config.yaml
num_hidden_layers: 12
attn_scale: 0.125
init: "uniform"
init_std_down: 0.0
optimizer: "soap_variant"
decay_shape: "square"
train_tokens: 369900000
Each number is 128 + 24 x the weight over its row's rms, rounded and kept within 0 to 255. Layers, rows and columns count from 0. Numbers have three digits each. The size before them is the row's rms in percent of the matrix's.

# layer 2 attention value, 64x192, rms 0.194, rows 5-41, columns 0-95
094:132135176128131125117130138121163176118172150103115131108125137089103091115125140150103142149152163147135133114154129131138106126176137090170117095148068145113138133128106128089101124120110069108121076104126099110106122128109138098142088130164158166093157132147093123104126166132139116106
093:130162130128104134127118115112150091172174138137112129137105122115170149122093137146161125121125142084152130153153099104115149097112152165149193146091129151146115150170101210127109104160121143140125114133131137115161131112153113132119114092125140147142152131167119173094156154155128132167
094:117155179142161149163143140143096102102165105138110138107117141191100153135072114148080156178126142130118146100112137097124128155149156177127149108096180117141164101130093093129153099120141146155144113114126118126158115114131144178116111129139123147153143126144133155111145106107105136142
100:095166161105158113125104134126134148111098114169089142203156142125098118099135153128171163136137155080113144122090103122168125130152175143143119167111126144156126132142138135094088087146162110136135092167118119144125115160100106134138116105112148134146119088103146147120129130173136165104
104:124131148153118104117130128136105139139143161163145131160125131189104117101131115146136148105152099133164133163144164110129085165111118105137115155170095118132102110138068142152140095127103113130148130132106143148170141118195070112105163142144132113095110154117138149105148174146140161060
103:118110097150119120147151127127115072062141109169143132154129178131143074101152108168163098123151198103129125111125183119129141141105103128099112134093180091089150140087107112100133146171144176123102163111132087113109115127134078139133064127097089137121128136155121175129134155140161102180
102:120118063148140107149086094124101183164120100138110112095160112141149112130121115143083104126111140149121127139154128098133117122136078121100129111137116156126146115143115108160086138075162118122093119146121119151105120135145129197142126113140107129147126126145081160094137150164103132162
100:126139094123100086136158149131159121140073125126093139152177150161119126110093134148124189105106109120117132128148152129148080099111150131127116147135132134172149114122117115155104134137129107115146157098111122126132118133109120169182122093124124126157152129138136165147136145108127116109
099:136134141103187149142093117146141100166145141097140149090126145153132142118142132149162103127122159130159130158129165147121137135088112106117171172137169092127125097122170128123153109085148161119108158149116127122080098140146129117120167147169141157119150129104118108140191107125145143111
095:162139149122187102158116149131130147079114095172122112133094119116148149108106154167086145138138129125065135112122165186080112160128140134148140134122113122095165109120125176160118122087121086132115138121161099126090129141136161104118123148132105131138111113133117127100114132145155148142
098:147116106133134102173128137099133150147156126151113137109150131127122147146143183103115146109157146124182115101102154149121116126136136089163140146105119122113143107104116131104074139118102142136134149054124116148130116148148122140115110158106129116099163116143129125073124144157136139125
097:112121161153082172129107110114148126157131168138141093138127132114149110171171146139096130134111101167145151138132135131153149191122102122188093146140114140136127130152118143130116118142145100095163084123138174082112147139163130128142151184136164123150114130100169132153132118157107079159
100:135116100119151122125076104076152137165135133069132107149112105122143095122119184095138128118134141122113102203169117133104145182126161140098125133130146120137134116134122099092085150154160078148153126146108144126124142148124143129146156154144173098139123161163138151111093088155157124122
100:102116140168145116110121124142181157139085136085168124123150115130120131098144094157110116133138118108145130155086149101147161145153135121139159128112090136107109141106102163115176133130143146141153127079127125157146095125131120143161130150144112118138141123124120170142159078136135161155
099:151146114151083120119143138118119136120122158110101179121130120113142176182151134105115070122113093117165142118151099142077110174104159076096125129126138117097135147135128124133147089135155110121081072131126148163134142139098134103121174078124141127142144091120130091111181148143104138114
099:105109121100106084158106106132147148124122124142129115121087126139098125141123161117104138122133126128149112123118103124145153146129132130127099121139149123018122089125136109125105170126152146147105128109128169107167116119082101129108109093150141195132149137067136166142152135127167146152
098:095183146162136057142157172103140105098157134127104096130096157108135158089148104113147161128156076126094200113142169119105132123187126135097148128158108128123111133133125130129117193115166100127100152108131127125141165149112119102181128091119154108134134138131140145117128157160160165129
104:144177124140129129121123095132130121110127109133127138163096149134119125143095101093120109184181107127140143148113137140168119123165174138147165132091127071085129154095140139106158146134106150136145118126107150142116141127116128138138187066139146116128125080094111164133123102063122137085
103:124140144118110137084156151073079113160122136139122092171100096175124123133119138162136112141097111112134167130138132083133109125154067141122147151086135095113092128081121096128120109113148131105103176123122149101148143126182138142144160138115118142082143098081135128174168159150148062160
101:092151109106157114148102091138109129146103155160103175105112167150145106131145172145124131142113137089127126114106107130095116153168114096157085119116091109144122112175148106114119144118121121109138158114154167142123131107125103087132129155146110140103147152121153144145136117137103139118
102:070099159121118190127139159171131167154145165135143167131153141134158121126149138134106104124118128152091118130102133135120136083158128136126151124115127089119129078131125105152179126173135130161139146164123145114136104149102123145139142092159131139157109138109155150126111095147102131153
103:144143137126165161149133138105141136114139126117149135083118152073150147163101154142158162170139143169122117146131142103160130109110142107163099129107130108175136107121152150098131127145130099158125143135104115170102140098098101169131130119122148187104146132103160124141160136125141106142
097:138110111130085159118142125181083158116108118113137106132079134116125098108169120124112131100155112123136101105125124151125099180123128127122147140145138117142114109108104114148125165119159137132162135132136116073165114104146148124162107138153137115119093131161138148149101129151181143089
102:145158172134142133100132132119154117120112097123154141138157182168118129158147148156154156139162129161118122127157142130118116072113143138138091107080136130115137154154132133140136106141107139082109123066124128113130124151165132114118123120093129084167199162100097162086127146073100118145
095:100129133122126112147141124133136164158132104127158145153109132142160135162134170111163127121063143109113117114150124140133158140109093101125086140095144150162103133106113139103161141070131118168123100115141148130120065143121109166165123132091150136126092135150113122081177140079159150184
101:161134169169092147129140145111106121166124141079128141119143076135167149129112134143127142148102105171109149087149165160136084168146140160133117146167137120135140156146119049102121126127104101148124155147159096136131107107119145166078154132138089112118129141152118107112145120119100114154
103:128144159123132154143116131098151132169106140076130135114127116149177119143159159101156094115132159137106122105153137131087101107154113135116124157103088114141115124140105144140109174143091125144148120112130087126152192147116134152149104093133160142147111148116135120123159172133115169122
102:144147119162103095148106142113118134161151115136125113114134160139087105158150110137132089100158140155128087171123100140128095143139125147100129123145137109120082115134130127102142138115141125141161159149128148086130128147094125141108103083131101132139158104127138130146168177100082090105
107:118095146110135139107116124066127104138143129175137115118140072118143118142126169119113131146128098155106106133121134109140153125131075132178098130150092123151126162153178110104110181128135170123132101127099151110179142144132098104165082133163146129073126119148048161117113105147092154096
103:121118119086173147144100103122165094116125121141144120111108120112181081122117110157105120140146144108151119112127133135122117113158183097113129136124118098131083107125135087128140072096116119110165106120123136142136127131106129134136109070130105169112112122132153118089138120119118134088
101:133148123144166149101178152158148138165160132172156147120183120130099112126121099103135119176137169135168122130076118116116163124142169114089106151165113145153152136136113114161139163115082117091096120130123118138101121126116164114120103134144131132128149107121181130148103114092103122146
102:111120139104113132158113100158102117105143098131178120091152121136136117107143130117127133145107126137137124153158140109137141135126102123097108137150170109130127051150121120139145120095079135148093128099128131111138147169145092135120138116118120176135151092175152122150122155117142149121
101:118124150143104115113109101129162121114134116171203175088157118148147071153132121148129125133134160147076102113168170133140128128136100158148136148145112147122102120148132121133125166178131096101156123123188148132104106156138100111159131115141153077170083116111113138171131115151115152156
096:095162143096136135140148128109132127107170119144104161115111132103089128160098160089130140141099105126105082113116170161127121121126115109138103146083158116153130136127125118134124150095117088116101147158108170138129110086175161125135097112129078107146118089102153118091183123107092121150
098:148089077123159122159159148101090140115084147110134108115173158138098101113129151117138094133109141139112124089124132138083139105138180105143144126160137131157066130101102097144132126171138136145093123127140177166106108119117128100151143167121091140100135122142092153093105089154063134162
106:141094101117056132121135132139086096119126143139114148111133110099091179085117170139118158129137130116098127087114120100148098132163111134128108125066157120092104132137116136147182096120145099116135127137099113111144046150114129132108122110138125094134074161088125089126122144107134122145
104:119133109103138156129129129144160139126151163175131135150103136106166123152106120095124104129123101137091110133174118122125134125128161098121133100127130128143137112102142093120137085149126115099106145084176131097097130149091100138090089099128135138099107109118111119169179106128152069120
# layer 2 attention output (transposed), 192x192, rms 0.298, rows 5-40,69-104,133-168, columns 0-95
104:126156123108126133154172101109158125142156162134132155143106122169140110106139150104156104132102119140149130152113146142133125142137108134127110100120104120138096108092151100159128117088133128128157168101170147116130122131127085107058108119129111145139163085124087142150146123149111103087
104:121157130148161147110110147131117177151144082152172110188144122125159130104146111147137151106124167124091128122099117111145133146144109149091131161121087103103138114108108098173106092144102092131153113142123085121132165118147125103114127142102102076081129149166097127143141129118117161087
096:114138134096133096119104080112100165163143170158097109103094114161115115147130123138144106128094150121123146176094134129125156149125139120161110127093152125117142127194100085111134168085117108108111143130153117153166150135072114164161164102125137078171097141136120099135106100132151133117
105:158143112103101140120102142086144149109089098113112133149161133097134122136099125103142133167103134133128147177164141097129131100094069132147119090139110123124159158078142125112106135128104114166135111122100145099079113145095160146158138130127113139119115152146126159096111105193127142110
112:110097165155116164141158093136141123109142136119176102158117110134193176130132172101141111130120107085145152164058101081107133140135163140139131119126147121128118133081164135070142118152102123158100111116145127133063148114131152105153103108139111147102129143169107104113133179132133117161
109:116144127149127135153113116117117177171117124107161161146124110124091148162132149085111135136147100140093147123121119126157146131179113114164126139169132139119145099112139119108108149119139114149170132126165134156123130109111105151085148139110135131159108122175125104117157143103129133114
111:095151208091149144129126124126151079118152114142146131091153118130141127170130130097103134096157194158139162127142147151121103135112162088146173131124159136100099143159102127100171140159143144128136148119167139108136147097147124170105092095116092091095130094091081107119112084118148136109
101:124111110128117156140142092147120162160106130136163112130085154124116141156134098167171108129093132121137118107129117112115177126097102111143112166128129135146143064086073105158113102099147164111139100122073146081125133128138107129116127141123148079135140120147124174095127144145124145099
103:120151112144147123127094192137104078089111110121131135123131124172121138148135122106128093129126110173126131132126111106142120126147133165137126106123188118095130116117151149110134143149168155118105120142102094094118151104078140114089136124119146109177121125120138116108127114109179139144
096:123135118146140153120150133130146152158139160154115138142160126132159140117122162142136130148141068108116152107105054096155090128136131115131136131160108107154132116130121153099118153171132094148108098163091096120093181124097097125112107138132124110155129116114122108124159135139151140086
106:120165115111162139103165085142135134135099155142176157123160111150119110127060108194144107132101131138137101065147125125080089116134115130097154071105120110112136107096091126153109111137168156108134119163179115138144084149125136146123128124119169159170141132138105122156129129135110095113
104:139109126112103130095178194160152139106149084088135157110149104116103150130102111132122175104133107136164130140073103101096111137138123099138100140109090132104130129144145122100143137144105163155126166130112158169160126129137143133089130130098110112149174132128111137134100179106139119083
110:112130177124098121116155132102156151098150120133137114128146161098144135143088162111124125080116158107146145127118115124128146135120136111094111088121116159106181062115127122121151109126111108105139126138137122122101133166096083114161156123146103159122121128109109108134172135122057142110
111:126131121094147104121153148140104119113116105155165117142114147169121155119149112092116143150119124122120108135164091120119126120091168131157114154108145105084147172155093076175128133147076084181148099083118149103158148133091174156136114099102108105117138174128126160094151104129118128105
098:090147119146087114101120112122118142166139122119168092096163128079079122102142114132103148134153100147138137113097104139132142122105138154114114151181150097128096092100124128150085130108149102165123128154136113113077138093151146165117136086129126124135094102158133141119093134125127087129
100:152120143169118116092103129120161149113094116133176109104164132078107140124145146145126157081131143104108153126116080130083094124135126146114125068173131095128116147106181106144101122123137094133123131086145125112142107133150119175172086131128126140135094120140087116121143106162107118122
102:142154114102116132144054079154108150137114148106110139108145151163150113127156155128162076111101130124110096118145119117115122087117106146165158106098122127125169128112102135111141119137123164133148127129112106144095169124138104132123141109091108113174087119118121107181137116126138126092
112:142109151126115158093164136153126139114134128125131124106143102136125091098169137155192144112103142161088120110100110113128134121134142153145115138128184177120139124135150109154104229110108145118152129123143107105128156124144070112133124125103101117100085117132095129136139129110139097096
097:104115103169096146162150103140108104100124114191128173129138121139157150132153182133080112109118113141140085150114100136158127158147133116125120109156105165119144136117136137149146121146163125146152132133146141110130090119123144139154095075099105142174129139098126106133175142126101154121
108:113089144104127111125144102094132137146133152106125133143089129123112122119090084149134081073147099128117150151143153138139128118135102173107087151113126164124096182100145140125119111160141125103117138111102124103073128114141132127186115107100175125076146124127119142144143119143132100135
114:143114086153138100123108103107121118106140111129094122122105120121109137110119132166118155146141108141140113132111122136155112138085124136146140140112120151150123125138148084166149162113169129121072111123091113169102131161122139136181136093117164113108151101127148106068126126084168098142
115:144142110129126100118133122160125148112134157129121123119112107139140092136162131137097125106155090107111120174069148122119122135140118119092123143154092107130097133143138095117131132124103151086145098109123137112146140104157138153154166121120103085142094107160164155191168121145163141087
102:128134111120165117147155132130166141173163114130127147114112147116148096179140118121113116099134094144104157123112122103081133138121135126139166117150121119143134133169171143102147083147130105120142163132159128107144150161096114104123127110114131081149133103099144112180126139162154139126
108:115081144117120119102104146141118132100120178091135091123094143163138132110120165145098058134121110130134154098176119151131167134136133119111132117107142108106093147113131104124122157122133135155131133200122137083146132106117135112100146165160138137088105109141126127154089143084133123117
097:145166122123150128125151104118100109109110105144134107147140090105143131141121134097134171063131138116135180147068123105107114140162170135135152133115118128152142133093121123109143099121149122138171131110097134123141112101133119092114142129167154139112093128144184111118095124096099106063
104:121092145110145158181110140152158129087114135115137172099182129117117136096161138144140116147157154079120128123135121133164122143131174081081115111135125129111121132162119138121136105100147109176105115136119124134131119161125101223164120110102120121107120136141156118166124132148123128129
111:073112156163149106159125097167162113133130142116139132139141092142128082129121154095172159130117133133099091114163132112108161091128148115128125111115172101141089158105093124121099157138144076125112145187105115151061148136167102109131154157127100107131112092113129097172104131136119143157
113:129141109124160091139140133162134148122096120146104161154207094135087142143160140127118128118154155166110135121147141134111123148116129144111123153166097088097144136126140116148166108142136133168100106122124138110082138116164127116166119147134160138191130116125151114109131122120109148101
101:134171131088129156144101132169101092171136123098106138116134100107167116120098123131163190117112092108120127133140117174141098144094128116130081119090128124154106167096136119110108114089113124133122110073116120122113127105108132150153140117138140146135156136089135094143123150132108100120
101:191167105103149144108157113175156160119128139108068116141154113118115133123140122092169141127099099130176091151153171083135136137101142136103109096107158132094102102163115070104131114146115108135145142128166108094143082128137137076119128172182139122088153111142118126144087097138127137122
110:141113144164108117124109091147114143141123151155152113097118117215108157115126134147149133160128122164130147111114105107143107147073102087155122146137112135118156094144152129154131139123124133135120208171105108117171103130091115115158119189138100116088075124156107131120112165137135143114
112:129145134144110094102075128136123121204105175142124160132110124111057114131152121113097119140094156049126114119114104155156127142102093148106122157103105176136131147156146073116114119137139148150134110137139157139156123153116130126134116132132090135118151142120144127175178115100125140130
110:097141135118133098104167186141125146123134149152090122147110132133133168131141109154134130153142118142155147149102112171120161144101091096122086162132151114143144137125094105106151132077134139130136110139124174121129149087138112137145177135115112079093147164161126150086107103101146118094
099:081159098157142134153123133131101132121127138160152110165121108096125149154156110096149093133108121130096126104154143117131134142152129131128112133106162134134142145105149120130147126133139134126110115129113088132120157156130072118102145119130128138128118122119124126114078170119172136119
098:137131135115111153122144134173175123115128103105135132120105137140139121150135125144165125101158156134152132126141156098156100099135130146146067136146156096113126084154135094125131116137130169101096108055141109120118109130142125146138126127063099125150104123151146117128128131108150148107
106:102108132140155120101095206101112100151132140149124079149115151131111144066155107140150122123128121104132084133146134129165141137117130119136143104152151128109127105129146121109149102165147127117110122170137121124124158114175135090082111123173142089147140116173150156125094140140100102101
102:162086105168105144100092162112119124135111081127109101155114129119110143158145117173110140123152123113143117097119119096097091126155076105102127159161126110106116128136070089172122124111159180159126124136107084158128096118146144099137116156168119079123088166107173147127181122131123135109
099:108089113101078130154163165116115133117116154146146142067102109142135096102143121093133108140178133133137138136109123174133153146131159085121117111140124154128131125126114138141116169133154114134094101097127149124107099126088129111120142123123171155153181161129112135121106136121103110133
098:114151118136157108152158137122153146142120122125146124123161116121116097122152084152188121121103151143155137101124133112053108121106089117117146137155124125146134132122117173150107118145139122123124113113187138139109131135169113090078122116129168096156176103121140091141131191099156119122
090:154128114145172173167153093130108078129129159158121156110127139119089112161126091105122156099129087121142137128110121138089130116119148141145131146109092135128125124127080114167138146147140123121101113118138096215116124146148125125128158132119101132182151131098116106121138119119130109100
101:164155120141136111129100140124094178115084145129095136121122147119109112138131094146104135116113154107067077092115152165163124117132098111088136162109147125125152129187108107160103138173154140128139118114119079121150126112104115134132146160101176136113128100127135128161139092114136140127
095:122069160134117141112133121117121137145134117148143108153155115113149151132145110145162120142133106120136160101132071160130101184089145125107142126136123096151141143073145132108154092140100117091163109159127101100119108149096149124109135090140159154131126152096118141118075098167166107143
096:101148135162147143146139093132138152110135128120112127123113154105119124119125082129168081164105111060086107115151122123144146148155121144103132126109158108116137162116146121097146117108137159164137143134128131118067148132105145072155134129178156153116126099101094128156175148138141108134
098:133109162080136120108128127126143099139181184136145112117158141121121136118135141130134103142102093169092168137104128131161124116179136143082129141112092090123116164122176102092113121150118148138163155134133162157155126100101126111170158123125078118104133121068085095177127137088160104143
094:142123158108132137075120150129105153118155151149130103145155165111140122152135150159122116133152109097146085118123125130103108126121123117141084157138097163097151151135121121129095129086155089136096043167122126162073143147102116128139112112145123124111132155141141126095135147137122087126
101:064125141122119111129128136102100119137105090097148138127100099135156125135102130129144115078083148162156135155157122129128143137111126082128079109103153131083114130128130106147131078106176164200119145086123127134129126134107144104156109134084179111104101175143137109137090151129113131166
100:165105081171096123106100164095125127125124102117096136110091096121164137136142136092173129131127146162112126142109137132155188170160125144123093166118129129156139092167157106145120164125149120137125138130136121109093100135104102083138153125169081112102095141153111114107126124105144127157
093:113198143169171086175076097137101123131123142150092133128107197143112100122153095091122124132143175135118131106132108115152156126138157122136154162108154131146154182102140141141103123124156108150119134122103125144149156121117116144171123151139113141131135142100126094131145108107149192128
100:129097095152163132138118157110128118164155117130093129188132118152126167165161125149152148113156117109081121124132173121119105136105163095157146143111133087130095132160156128160166122150147118124120132121109097126149122118146167112129121110088124109153144132146166139095106138161146085109
101:092123098154109124116081120133106143133141136119136119123152125103125162134119156106105175109098137099120132138094095114128140133102131111144168137157131135147120079157120164133112147108131160137095144176193142162101175141127093109090143125134136178149114122097135118141114169127126114103
098:147145149092117155169131130156162141089132112109148112160105147124112073130112126119146127079122160137130140148116121074157135109151107157112091129069167133161162120122156138109146097143070147153118110095111105159146149162151145101100117105133111153073086125150099117111165096116102131116
096:095149121136134099162132114097113130120093109103149140177100133133139115170098113122150128173144133172122126129143133124144147127159160134150125145151159148141151096139119120120101099154179145121108124135135124098151139133125166120138115125107129134116116107136105102148120161130118141093
095:091133124111144127140127148117142108137142135166137115139126104100069112111051094112113132135148112086156112143093149139193145101125172136137128114140123128105119133149113107158154077153100110118126105108168130134111111131092145169123093126134150130108139118127090113099120098172129147151
089:127059163133141142150173089126109137133114134143135102108144138145119143180078093126087142123119121110122129154128153124097112104153124089134134139146055097140175099110103140162106106150147144139152131136124121106148137142120131142116102123134095122151172107168123120156164135136113154128
089:187170162098146077092120151132091143135139157111147103152122147093124099104143099128139145130117144089163129158149095141084159117143179123161132127109116116164144100112125129119138143149129113126107097099144119148129124121152139150131163143106112170172176110155099148132144103087153149089
088:136129160150134101125146135118138103152103140120114126148154118138156112180160124123134175182131111165163110121106086152147136138119153157192133112161114158162130105130136143122113128050156116119129143128108147120112159125114148117101125109137114134140086129157125138126165126139130139152
096:114157128166125123122113148154104154159153123134139107135149185120145146153179108074183132120166173107138136144127147140113124140118139094132112109128114103136133138116166164089077126134105138113131150114146089135161157129112155140071117110125118138121113129136130133180123124148133137105
096:142088104122132147143097153095164142146173124120138093149153077117148116137138133109175135091139133149113110134188116146076122145090116134125095136117132140144180119106105108193138132122156138149087154127088158114147136128081127125117132142115136180130091159090161111106085102101129118128
094:089123147102139137099110155108096102156109162098129193123116151141118109125090137143116121158114151138140105147144145147192140088134146120132128124148145088104137112113104124128136148145115150100125065109149139162118134146161111174079144162120115111107145078123135131121149141096103096144
094:117153106129144125133174098150161083129140136152143145152135118101095104167141094085166141161139133115109091122102140106092080103102089165149115097104105134152116105119097091108139092135115120118142100127160189093119107161118106151156149148075132102144112168146133119117143099162148124117
096:154109152096128144105096132188181103102140114111116142119135104112077173135138140168112095129133147158127139122132099132122157107121125120161147111105126119134158107151125102119130178135115109112156163171111128129129145147101166147127101115093098142152154144145088108142140120144163153127
090:151127117125120153123137125192148139146120149126120116155080090126134124152117143116085114089118156160130148108136131107127162103082112151157135146118117149139169127141161159135160126108113099135128095143112137137146129106110149098115092157149152104142150132099092124141138158183136141146
093:150154075117180108126118147100119170105171129129093095110116168126102177126137117160121098126131131125144206124103127167148141147089105177124137130121106105161177118148136100166129128116148108143165140134136162142145092091083157158107148116116140154142158137130128141142102103075133124116
087:132121129161101155076140151165134121162182155087135169116106122128134122126159127139136128090118133123114093096157110158105147126159111154115141107155119180089144099171069138157134135087111110087152123142097138120168176111139122140117129104119126102117110117141121137161162134165105112119
109:098122118204131112161153126098118112131106165159084127120162203154064127122159119131149115106196125149151146112134119107133112128116118135105170131149156140101104088115098121114128118142123127077129156161119119095132105165102126109137153149079143097128077137144164110130144132143134159126
096:091098141147117138146166124110129117148149102104184110086132100182150140131126155145122115123096150089109134108110110154134162127181124087095105138122125093173142160142156123107136147118141127101129138112149136140108126123129123127146161139092188152129090143146153113157148132150126091143
090:143131132112140154129109113050151107100157159102104138133139104125177124135136150158121121097111127062119114148147180156125120149130125124149120058128151136135109169086153173117153128150133131113111069112122167098122133133161110139113127112164148160172151141116150161140124133152107137123
096:146138108129140129093135178125121124099156126087141104114203160102139166133122150171145117125107134148095127132138134099125150089137177140131122112103130126130143105143108160114131119108126111094155151135135118115127111140104133116082153134087165151202125108166141164125127136156137136127
094:131128139178146131095147107092155086131149069114130137138178085094111106149138116109093106166146152121121125087148146150135117129138144162127103092172099113118112117170185146136137130179123146118163121138157119119134113145099131142108073137099129164112138155124159120115123136176129118143
094:109141135141152172119135151147169117093133137095157145098113121132176093162122163132127168127139121146150090166111151143090128118151128101086106099092114102093115120128105140115112114134134115116163149101117111107147114124149137122095185142132159112102126081121125116197132114160123103111
096:137131128081097111106150137101124121128138146138105179114138117152182118098130160094108145149083093133095162117106079174139133133148155085118150100141094155163152126108149114095110158096161136101145140148134112130132095084145107142121136103148112146130118133104145133137101121123131166150
098:072117143123164119134090121136158145126120092136105149098166108132147113099103125121051158144152140163117126110140105144111152083125074154139110129111152149171140130121091095138100119109149097124130102122131115141111130162145127149148124113124114129147144113093098127125155144087169121126
093:116123131110106100109143178171079120143129124126180107104164150114112179147100165133105095127108158125130118140153121125149162143104160130141138135113146147090167116165115150126128150164119120126139143103118130095148143124112137171161167087123149113102114101165129113143086116151109151127
094:126102163158191111151100087107109157115091137108082133138103146129107147152135119145090127157090107092119113094121166166106100128142152123151112130145138161139154142093098155110144116117125120116100117139116144138116129148133109139122138084140097070137047116098128128131104095153120133142
097:137100126122088166142140190156145098115112067111173082121138138104174149098109147123104133127121124088148137120133122129120081126128134120151141129165141144126123111158145134137140094108111165140142161136114117089178097139122106130125093166145115126131096137134154162099120168148142102124
098:121087146134111099139124101114147140122117104104126156116105128150103114151182152127109065158094129130110137096141129107140119138166130107127155102113120163133119137154127095181139143079107140118105123157127087163137146081131150182136083180143112143139109115183124120134099162092143137149
093:135141043139134128152137117121143123137165110120162146087091139126122128116158109101181115134116129123148122116156133113156162121087139163139144107130130082200132117119149133150094139060108093109126116133148113115093121166104130161105131149084119103165106130140107112136128118159088140140
098:111137137107146119142135109143145086112089135125089143132127107143126106054095120146134148125121123137129105183113122170133131092118126137155099142112126112147112128152135178186141160132145119134116093116082144135144147143136121120176162128174093091097143155110127140114128139158105109133
098:128104100106163110146082174122116120089112156151134150200138175172114138084131161136138120132093108124152158131144135099139137132107102124177137142117114128127140112144148104114096136125158138113161094129150127156166138155132118112124143110110131138163137174180134175116107103095129191142
093:131143070136123142147126104073123149096108086134133133116145078080112102121104139106131102090152110102143112127114136125133113163110163104146116123082131111118147159111138091103134151112110100137135183109143111127096133127079137146099136113142141145135145132163137118119135134136064148143
087:152149091143129114129137104085138135130095114110144124119156112118149131087109139117134135130080102117130099154150096072182084085115122125123135091118153076124126124158112110132111145136111128142136162095160142115122123110132109162127140154155150116139162143152134111210134119159090127104
088:117151093105116137122151142150155120119110111130145128109083121097082123089159110116110111174073176142146128098102121131181146151170148141119138132128127146139102101144117124144133158143176113105152150114128134147138130146132148198114175150146093122135158153087114127109101115086126129139
101:082136131085133103120086164134124107153162114124087095128114162129124144104118174138105129126190110086118158154130144114151116147127152113119097093130117125120089131117141153105169089136100125154111105120118116144147142134148078130160120175085134151151137149125133165163151130129132141131
097:121105148121136135144138148083159090124085111147135104132158119134148095099149137132136112123144162119150128141185144126148125141148146113106175101141146096150124102144102097131142159148117094109108104111137103061103104124139139120172145147099130110111141104131128122105155149114109175137
100:166158115069125111135143101168142111147083166137158161096099112134094108116106089078140131125140076127178156118122138145152072128137100122163114136096083135129091159107136133142135154110110153160142150172147149152132110146109156159090068120132162137105126123128126113160131168130132127108
095:084133125148105143124110095077123089128139134099089124108156136122127082148121109171139107141166167141110139108092189146155132100138182148098099089122110108156116146138113116104110144149158123094097136112110132101125098133121151117143146125074110135147115082180138123131137113113128133166
094:115153154096151116118152108150063141113096134182119135133138158144159128111114132144133108170090087119137110129122134106104141130137155062133117116115123136134105165158120138055142133129149130111104139106142137107145106159148134127119150201157084116158136111121124155087123168132087152148
098:150134144150155147071162144134100086099122099141125138130160106156159138175102132139134121097119153129118157129125144148131156178100106107137143135144094112121111153126108129113185123150111136123132132172111154137118119095133121126110173116124157142122140140106162099104152094088168151154
103:170132113152120124101176102126117110138099138105086149120135177112162069142162124150091185114136141095090106164172130122103172155148100153113105110137150107127156123175144132133089206125156139121136159119161138128145124171149167156134140136174119145131113140126117141131115114114102141093
106:120142121131170126115084141079106146154164083112096137138110165099131164122108116133108102111130112152139171086155129149110138107100127132122148123173102097148130113182121103135113111100143108130037136144105125120103096128158113091115141136182120138128152163116129136090121120122129081170
108:143131122129156128117123118140194132115128117107133141118154154130126156146123117099148165149107128144053137119097166180123118112080099137128109184114114127126162144180147154122116091142114104105143142082139177095125120136112102099105130137112126067080138125125117130064118138159137127155
104:152149124114148166126087112150105102117142108138156117088136165136137149133126144161119121148115140125090151121102111101130144075168100087130159127125132116125148091170076127107135112127123139129165097096134102171155105169120120147118113090130139129148142122137126136163124152129120161112
091:125091135127094138090139155093123106104121103147140159168135122168108131150064112147101114124146111128097123120117131127133124167107113145130113149113160100088123131136130152139108129096085134142113159140156152122119135132143108122124135152135091096114114139160087157103141145114131153118
094:103133124147132114191091116127118132115106128141087183095125173117105133092127085157143109146123121123162140078138112103096141147124141115160119109145147099134137121158189122117110151139122146130160119130166131143138115091127117117078123093131162172105153137130090137117116147127111145144
095:111118115167110128097119123156119128078134141132133119123117137090107151124153137135122170137144087114106123130116154125105130090126133113122116123100131182127101115121117132131086137119103115169163151134130138148122091056127161131117130114125135147131093187165119121125099186113101097112
097:141151112136171084137108127080103104144094111119110115105161131140137114102123101104130148083170138136130145143118153173156130171145145099140136135144113121099139129186163165152149111068107135121153123083107141156145146147131108098098095103149107136128133134097116136116122150150146092171
092:079104093122138082161121137123114165104134089083116079113085148098152130131136152171118166193117125111149113114158149155109104154091138148087148175131135086132096098160140125171158118131091122128094122119102122123114130158125090124123136096135111124133132147102138109113092126127101177153
104:110152099110152147122133171105156147126143090156143115169149153148140100133099084119155109184101127128131163107128141116123129151167100132116123103078128141143138129084095092155102155143076129121147151124150107125112113146109121108109113087128135137103129153129104137127124078106105142090
103:095154165091066130115131150122105110175147153143130138138129097147152111142127086119082164099122127131150105157117097104135142118099144082124121159111123154117138114145125125078160118128132153157096095079170141123109132163114104124120094155141106125119112136145131142140147151112152154058
103:156105104105131115102139119077101098141131128093118105133109119136147125094095154146132145137097121068111148155152147094127106102137154111139139095110131162139174193132155127090080132161080131138148134105145143153114105126116114163111124173091122131118126135110115165121142139149136105136
092:132153139083130145109085118120156143124145119134109177135127138144120153124158156132111082159104108142121150134123183135119148179152140118126127117134095133135102173176139126152166127140145109117149120113131148102126177108080099124115124133165142146132137141150113126128159109106128147150
106:140113128125079127119137089124107112132139150128145153165118128104082117162116144168170139157122108133123134111142115144120095137123095143148128160159130131123179144140106163150113133107104146142118117132131166123111130128097048156152092147143066124144175154097135136115136156106061156106
103:090149102124122119086129167129125083167137101110120114105126120072152139150149150129128117133153138154108126134092093115079121136113113155126140156133102139118150153145118117096102113144108110129126084087131086158110102124123143150165154138097147162090094094091128102149134154091114124157
099:140144126132136133149178085147156122091113133121101072141129095128186130147145089113136131097153154092123145132172133153131118147118074143139170084113145127075123138125117177128133133117163120124118116130123104131108135125143091131146147149113134127086135138117102107125089144104118099127
100:154149124160111158099119115113140153139139140149140092052120166154164120103135185135157112127131138105130114107141107113154122138112144117106169104074092144124102131129150107115117129146133108156097155110128094117110154168178119090123138147166113103180155083139102115122125159098093127167
099:149087147120109117118129126112131153111138077140104173161122153142165120085120100146117102175144141098138153120102157131159099171107140113161171162131108132156129102152119128114163131145113137101141111111156123131147108072101132117153081122126125126136139128157157167123150124172103147121
095:146156105146199096114146153154166160143101139125123143145157112140096118107139126147137113119158125113136145120170116101159112157099119115132118128114146152140135112100108159176107111119126135123122127153094118092138139165137130070103139129141115105121084132123136115124119095124156080146
095:140094107138148114145141105156126134140096160162113159129123129181164117185129096121112091150129138108139144140139126125152080152132156141188093177159082132139123123097170174146144144137104139127151135128089143132145109084119128133134128157089144138118147145142112113115156105172119126128